Part of a small language model's weights.
Size: 11 layers, 2 heads of 64.
Architecture: RMSNorm after each block, rotary positions.
Training: a variant of Muon for these matrices, 374M tokens, 16245 steps.
Each number is 200 + 40 x the weight over its row's rms, rounded and kept within 0 to 999. Layers, rows and columns count from 0. The size before them is the row's rms in percent of the matrix's.

# gate: layer 7 MLP gate, 704x128, rms 0.0843, rows 181-189, columns 0-127
# up: layer 7 MLP up, 704x128, rms 0.0843, rows 181-188, columns 0-127
# down: layer 7 MLP down (transposed), 704x128, rms 0.0845, rows 181-188, columns 0-127
gate181,098,249,224,209,227,193,181,257,192,202,261,195,263,240,224,202,169,197,244,188,215,222,243,222,274,113,209,331,119,181,180,254,190,158,153,172,166,181,222,219,208,191,225,172,250,185,116,161,210,180,174,141,186,206,169,185,119,92,132,202,175,205,168,211,216,197,179,204,146,215,234,192,177,216,225,272,177,209,241,190,239,180,196,196,190,176,177,169,197,253,257,291,272,298,204,201,270,167,188,237,188,163,156,196,177,201,237,247,187,196,262,128,198,180,174,183,132,236,205,212,165,233,177,251,204,159,212,238,156
up181,093,162,195,118,276,253,228,120,138,164,193,256,222,215,160,208,225,144,194,265,115,185,186,161,230,201,217,204,166,219,225,256,209,301,271,216,123,179,166,177,188,185,140,201,200,225,154,180,134,212,231,147,215,132,266,137,192,238,214,208,204,163,216,178,160,106,196,178,165,239,239,243,164,175,165,76,193,230,194,160,189,195,180,235,141,189,107,180,151,242,203,228,146,250,183,215,209,188,181,209,230,234,200,157,165,186,205,216,212,173,195,145,245,222,161,218,217,110,229,222,169,205,208,220,217,194,185,215,213
down181,094,198,224,202,246,217,259,159,250,187,302,273,292,223,143,243,234,131,172,188,180,235,169,170,240,267,213,216,166,180,170,196,166,243,260,184,146,244,184,206,168,215,155,207,182,290,254,176,193,187,176,201,259,206,238,134,219,154,229,203,211,231,194,239,248,141,173,200,257,198,234,189,206,195,150,201,190,199,226,187,206,188,242,200,111,121,251,192,147,217,122,188,213,264,180,175,187,196,186,127,233,118,201,150,177,197,197,156,219,167,212,226,230,195,207,244,210,189,186,239,283,256,213,245,247,145,252,120,236
gate182,091,214,173,123,189,244,128,281,150,180,143,223,221,204,157,114,192,207,182,268,238,184,192,216,283,246,173,199,220,149,227,200,179,220,190,186,195,195,239,207,179,223,220,267,175,169,203,198,162,184,204,209,140,231,263,226,210,193,217,112,182,243,149,148,144,249,271,191,257,123,212,181,152,155,197,198,177,237,175,187,245,174,261,219,224,198,198,260,193,210,261,142,195,187,206,241,252,297,229,157,158,148,223,210,203,214,190,239,191,175,243,212,190,161,111,140,150,157,216,125,182,127,246,200,253,195,242,247,228
up182,101,210,227,229,200,195,187,158,177,163,193,220,238,241,223,195,183,175,221,143,279,140,218,190,187,206,186,223,207,221,232,216,153,270,209,149,203,221,256,171,103,183,253,209,184,210,179,269,202,174,104,116,200,223,145,109,141,163,259,226,299,255,194,231,237,183,251,169,142,259,182,148,258,207,147,181,186,201,262,271,185,235,158,252,175,265,215,205,178,192,199,179,214,247,189,243,204,163,222,201,234,207,150,158,203,203,138,203,172,164,264,139,164,123,177,228,216,271,184,191,173,237,174,173,240,258,247,213,179
down182,097,215,224,221,209,164,181,160,212,213,179,220,155,176,239,249,198,229,195,230,185,221,200,150,171,223,210,176,251,228,181,130,276,238,128,228,209,138,209,237,196,107,204,139,202,194,276,260,167,182,144,201,205,190,146,230,157,224,244,227,198,155,229,250,292,129,225,202,183,198,233,234,239,188,174,286,194,186,87,131,203,247,233,196,153,217,174,257,264,189,177,178,246,272,254,219,171,146,218,230,158,217,194,169,224,206,268,155,137,267,245,218,205,160,198,184,202,236,212,236,236,282,203,267,197,155,185,164,231
gate183,100,187,185,238,244,265,236,228,211,112,139,249,186,171,221,196,217,263,157,224,98,224,185,170,137,233,202,163,156,161,265,240,188,223,231,127,277,154,218,230,202,173,278,177,183,200,252,230,245,176,267,247,149,195,186,202,138,200,215,209,206,151,158,160,191,269,241,197,210,193,194,221,268,255,142,188,172,174,210,220,189,238,206,190,167,169,121,234,210,152,84,219,145,194,201,222,194,143,167,193,187,185,214,282,200,151,187,164,219,173,285,172,197,229,186,202,204,248,174,207,216,244,175,304,190,189,241,197,191
up183,108,253,223,200,128,193,244,177,191,169,178,167,170,165,229,214,132,191,251,239,233,266,187,271,221,235,213,239,173,172,192,185,192,206,189,217,170,181,168,164,171,245,165,255,92,263,208,186,215,207,212,243,179,235,235,126,209,163,208,244,186,201,216,266,187,165,173,93,170,152,192,244,185,273,178,176,259,225,216,219,128,204,271,289,264,143,143,101,222,214,198,238,151,215,190,151,281,198,172,190,166,211,231,259,232,149,182,210,196,183,240,226,216,242,193,244,168,196,187,137,237,273,245,191,162,212,220,231,180
down183,104,225,152,186,180,182,307,203,173,257,194,165,179,292,210,256,192,209,224,258,217,254,203,174,265,256,207,197,134,203,188,188,179,236,174,249,191,165,280,200,169,250,169,171,138,226,208,159,117,187,195,185,238,180,260,255,201,195,139,189,219,233,227,191,161,184,202,198,190,221,243,211,201,168,183,173,214,234,184,223,272,244,225,227,258,167,178,165,168,246,185,185,163,184,197,138,221,157,230,234,245,231,222,184,206,224,103,184,144,112,276,326,246,166,180,109,203,239,169,252,186,176,229,225,184,193,153,211,237
gate184,098,222,223,155,250,166,216,183,178,248,225,206,166,205,205,181,221,231,234,232,137,227,214,156,198,252,207,192,210,230,127,259,273,200,208,151,228,211,198,191,218,225,190,193,117,166,243,185,222,215,128,79,137,217,225,286,273,178,167,210,154,183,178,197,126,183,143,204,232,144,271,249,267,179,230,203,199,286,196,172,201,176,151,135,204,215,183,251,146,255,219,131,130,179,195,203,149,174,250,225,195,257,201,226,265,200,185,175,263,179,181,247,173,227,187,160,201,133,212,210,152,199,219,172,133,129,204,179,174
up184,102,203,235,136,215,226,197,120,226,167,214,167,159,211,229,205,163,169,158,91,229,197,248,168,111,207,213,205,136,168,218,181,196,195,217,187,222,186,171,217,208,216,211,235,199,213,170,172,236,116,237,250,300,257,174,250,138,143,183,142,173,156,202,218,229,215,203,170,159,196,196,161,184,239,221,193,86,178,171,204,203,74,220,150,222,192,244,208,172,200,194,196,182,202,217,144,226,167,138,198,213,240,222,234,195,241,132,299,202,166,230,224,197,169,194,339,198,183,196,207,192,193,208,178,224,253,220,139,205
down184,097,246,169,165,186,231,218,149,193,166,126,206,233,228,252,126,226,137,233,226,254,129,203,186,242,218,190,211,246,217,267,202,144,223,196,206,155,173,149,206,176,171,125,215,186,181,109,216,231,188,244,260,120,203,146,158,231,210,205,213,218,228,188,155,256,172,154,164,239,188,221,208,144,168,220,243,97,178,129,204,195,273,157,170,177,240,187,186,233,230,151,247,303,256,165,176,165,157,146,225,193,206,127,170,280,251,234,251,225,184,203,229,244,165,184,196,191,239,181,219,203,204,157,217,245,246,193,147,163
gate185,101,172,212,193,201,198,223,174,218,177,197,159,125,217,235,156,149,252,210,155,238,215,192,196,282,168,153,200,175,186,198,216,168,69,211,191,231,216,164,223,183,202,229,214,145,200,240,215,137,223,228,118,213,295,226,237,248,256,131,201,204,177,282,171,173,252,201,184,167,204,208,183,223,233,180,180,234,263,176,264,188,305,204,169,210,197,158,168,216,132,154,223,145,290,179,215,227,230,194,205,230,182,223,243,318,178,167,196,202,132,136,224,189,270,246,167,235,179,191,243,179,211,187,147,245,193,174,157,214
up185,099,179,209,163,242,212,195,176,241,219,154,233,146,160,178,178,159,193,257,185,212,182,246,201,201,281,228,150,205,215,172,193,141,208,219,224,145,124,175,148,184,181,163,241,200,164,221,180,174,286,178,166,191,297,199,162,251,222,205,156,194,274,190,195,196,259,211,126,147,191,157,232,206,182,215,188,229,192,253,173,244,269,238,167,210,196,206,188,219,150,216,198,197,156,162,150,195,131,204,97,188,256,199,159,187,231,273,144,208,275,186,109,210,229,146,198,188,107,204,208,200,232,204,155,300,214,258,246,147
down185,104,210,209,141,228,222,209,170,171,166,201,185,213,98,206,190,189,232,207,179,228,207,166,166,133,164,177,238,175,226,219,160,150,225,220,192,158,175,272,188,137,194,234,157,230,219,209,227,243,229,274,186,248,216,199,217,214,246,198,252,201,161,182,197,203,203,138,240,186,196,187,246,230,188,209,217,255,238,187,229,252,197,161,186,250,165,170,139,195,179,177,225,178,212,165,179,154,150,155,251,120,240,229,123,234,225,247,84,213,266,156,149,254,274,206,193,128,222,129,209,177,96,212,121,181,242,244,192,105
gate186,106,220,200,253,264,257,205,173,305,210,195,227,209,176,191,188,210,155,206,192,139,200,114,134,210,294,157,217,180,176,212,167,156,270,197,194,223,179,191,215,186,228,211,186,178,224,133,210,197,189,147,115,261,159,153,239,185,250,155,191,250,240,217,232,295,222,172,202,156,188,255,191,238,218,141,227,200,206,170,95,145,193,175,266,166,204,203,213,189,170,152,166,189,150,240,174,125,153,156,145,194,207,210,276,230,192,165,159,178,201,133,231,232,167,230,232,235,180,174,216,138,171,138,153,141,192,199,211,140
up186,105,234,130,191,208,266,233,161,199,155,146,179,206,256,237,175,153,140,209,181,243,210,225,249,230,220,197,193,200,215,211,207,199,167,214,214,208,130,152,181,189,292,183,195,184,220,301,220,185,198,281,214,165,209,225,244,222,213,97,247,215,202,225,240,130,162,181,208,186,251,156,185,138,197,263,160,137,161,192,261,225,220,259,192,232,283,176,175,234,188,232,196,214,258,212,235,186,215,159,256,162,181,224,218,111,235,189,177,163,192,189,329,195,286,150,231,225,206,163,230,183,153,277,197,178,216,186,161,193
down186,100,159,168,155,190,158,159,238,162,207,246,227,236,235,256,160,199,219,164,249,314,222,199,195,205,205,239,201,230,174,136,177,240,227,220,212,188,231,192,178,297,139,211,219,219,200,199,210,227,185,136,279,184,234,224,136,216,150,214,221,155,202,214,229,131,180,191,174,181,224,118,212,86,226,200,159,173,202,206,316,270,213,217,165,250,213,206,138,213,196,135,297,265,291,219,206,182,175,227,207,175,260,184,209,175,194,203,198,163,168,248,165,196,235,201,181,124,239,214,209,199,216,267,216,223,192,191,133,221
gate187,099,196,219,218,179,92,179,223,190,185,226,307,260,170,133,220,189,239,133,186,158,133,175,206,175,174,195,219,169,215,215,156,247,226,176,148,249,211,219,169,185,207,188,175,122,143,233,175,201,114,143,204,262,194,288,203,144,169,205,181,240,232,224,258,249,161,197,202,190,225,262,245,233,225,218,283,206,171,137,204,218,237,242,231,150,222,239,258,197,207,188,169,157,180,140,180,179,230,280,216,231,200,221,236,218,220,108,182,289,188,258,254,157,214,221,161,170,279,163,191,195,166,171,200,206,186,241,193,202
up187,097,206,183,260,185,243,179,197,198,175,228,126,205,171,144,202,254,163,191,229,138,169,203,159,212,232,196,178,187,224,280,219,214,266,234,232,120,250,150,157,160,239,168,187,194,264,213,193,248,268,168,300,139,148,291,168,209,181,253,219,165,195,146,192,222,143,188,215,229,254,156,130,177,197,231,168,245,117,153,156,254,289,200,142,271,250,245,176,187,222,195,235,236,222,181,191,179,261,194,178,182,222,165,120,255,206,211,201,241,157,191,220,194,237,169,233,156,170,172,152,200,229,195,144,240,201,207,182,240
down187,096,188,199,203,201,248,243,228,210,220,247,207,248,189,218,184,220,139,192,157,241,234,227,207,300,226,216,153,167,177,239,262,201,135,169,213,185,165,212,179,219,186,222,188,259,257,268,180,180,174,209,204,148,163,214,138,248,173,223,231,104,130,123,179,139,195,174,243,234,215,194,216,185,113,226,119,153,256,215,119,234,240,203,114,274,137,194,243,215,229,221,223,191,232,264,236,241,208,188,230,183,154,141,137,229,232,200,276,193,184,190,163,239,195,180,285,220,189,240,155,212,127,186,190,214,201,246,183,174
gate188,089,177,241,195,260,193,184,174,187,140,221,142,283,203,135,144,178,205,182,156,244,262,194,225,192,157,223,212,275,212,292,160,207,239,179,244,118,245,211,223,257,178,226,237,204,183,134,179,231,190,187,111,161,236,250,181,245,265,179,212,213,252,141,133,259,226,238,206,168,193,218,249,200,170,131,226,246,258,190,228,218,265,163,130,220,170,237,222,214,197,221,153,151,189,220,192,208,220,227,109,230,231,243,200,215,141,235,173,219,241,249,240,192,284,263,163,250,201,214,272,156,183,213,192,204,230,197,208,165
up188,089,169,262,168,260,228,244,203,167,104,206,157,254,195,247,214,213,226,209,167,213,239,261,261,155,186,270,160,189,185,259,193,221,214,231,200,190,243,292,218,230,179,208,229,264,200,113,133,215,153,215,139,174,318,226,164,247,222,187,167,175,266,184,164,275,219,228,141,209,251,212,179,194,211,193,242,243,217,244,205,249,237,172,133,211,156,241,247,211,123,208,194,232,217,181,188,201,230,190,122,196,255,229,231,264,187,230,166,173,226,227,200,177,255,274,191,244,128,155,168,209,209,184,200,231,227,199,164,242
down188,104,194,205,125,158,229,168,220,233,186,166,189,240,145,211,194,190,190,213,241,229,176,291,189,192,136,192,185,143,176,240,231,182,212,177,208,196,186,257,215,183,186,181,180,249,197,109,180,255,182,284,157,160,213,216,208,208,259,159,122,204,248,212,173,256,189,157,210,212,189,184,219,125,206,154,201,189,271,221,220,271,248,164,133,206,229,164,212,242,170,176,152,275,210,140,207,168,191,196,269,172,226,252,212,244,163,232,192,250,190,220,222,219,2,226,216,220,181,196,196,235,168,190,184,167,159,195,141,179
gate189,098,228,235,138,259,280,215,215,223,247,199,152,179,137,215,252,246,178,252,220,208,225,214,259,152,161,156,204,232,212,210,170,229,181,194,204,133,247,194,237,161,217,154,215,211,149,217,231,153,153,231,142,205,203,176,158,259,215,145,196,137,250,282,299,228,246,251,221,146,208,110,213,130,198,248,227,214,254,272,127,168,128,243,289,147,222,222,161,182,170,165,192,187,242,221,173,256,173,161,168,252,204,177,178,254,178,187,209,217,232,256,246,222,198,196,233,235,212,222,179,200,140,231,166,164,222,204,183,245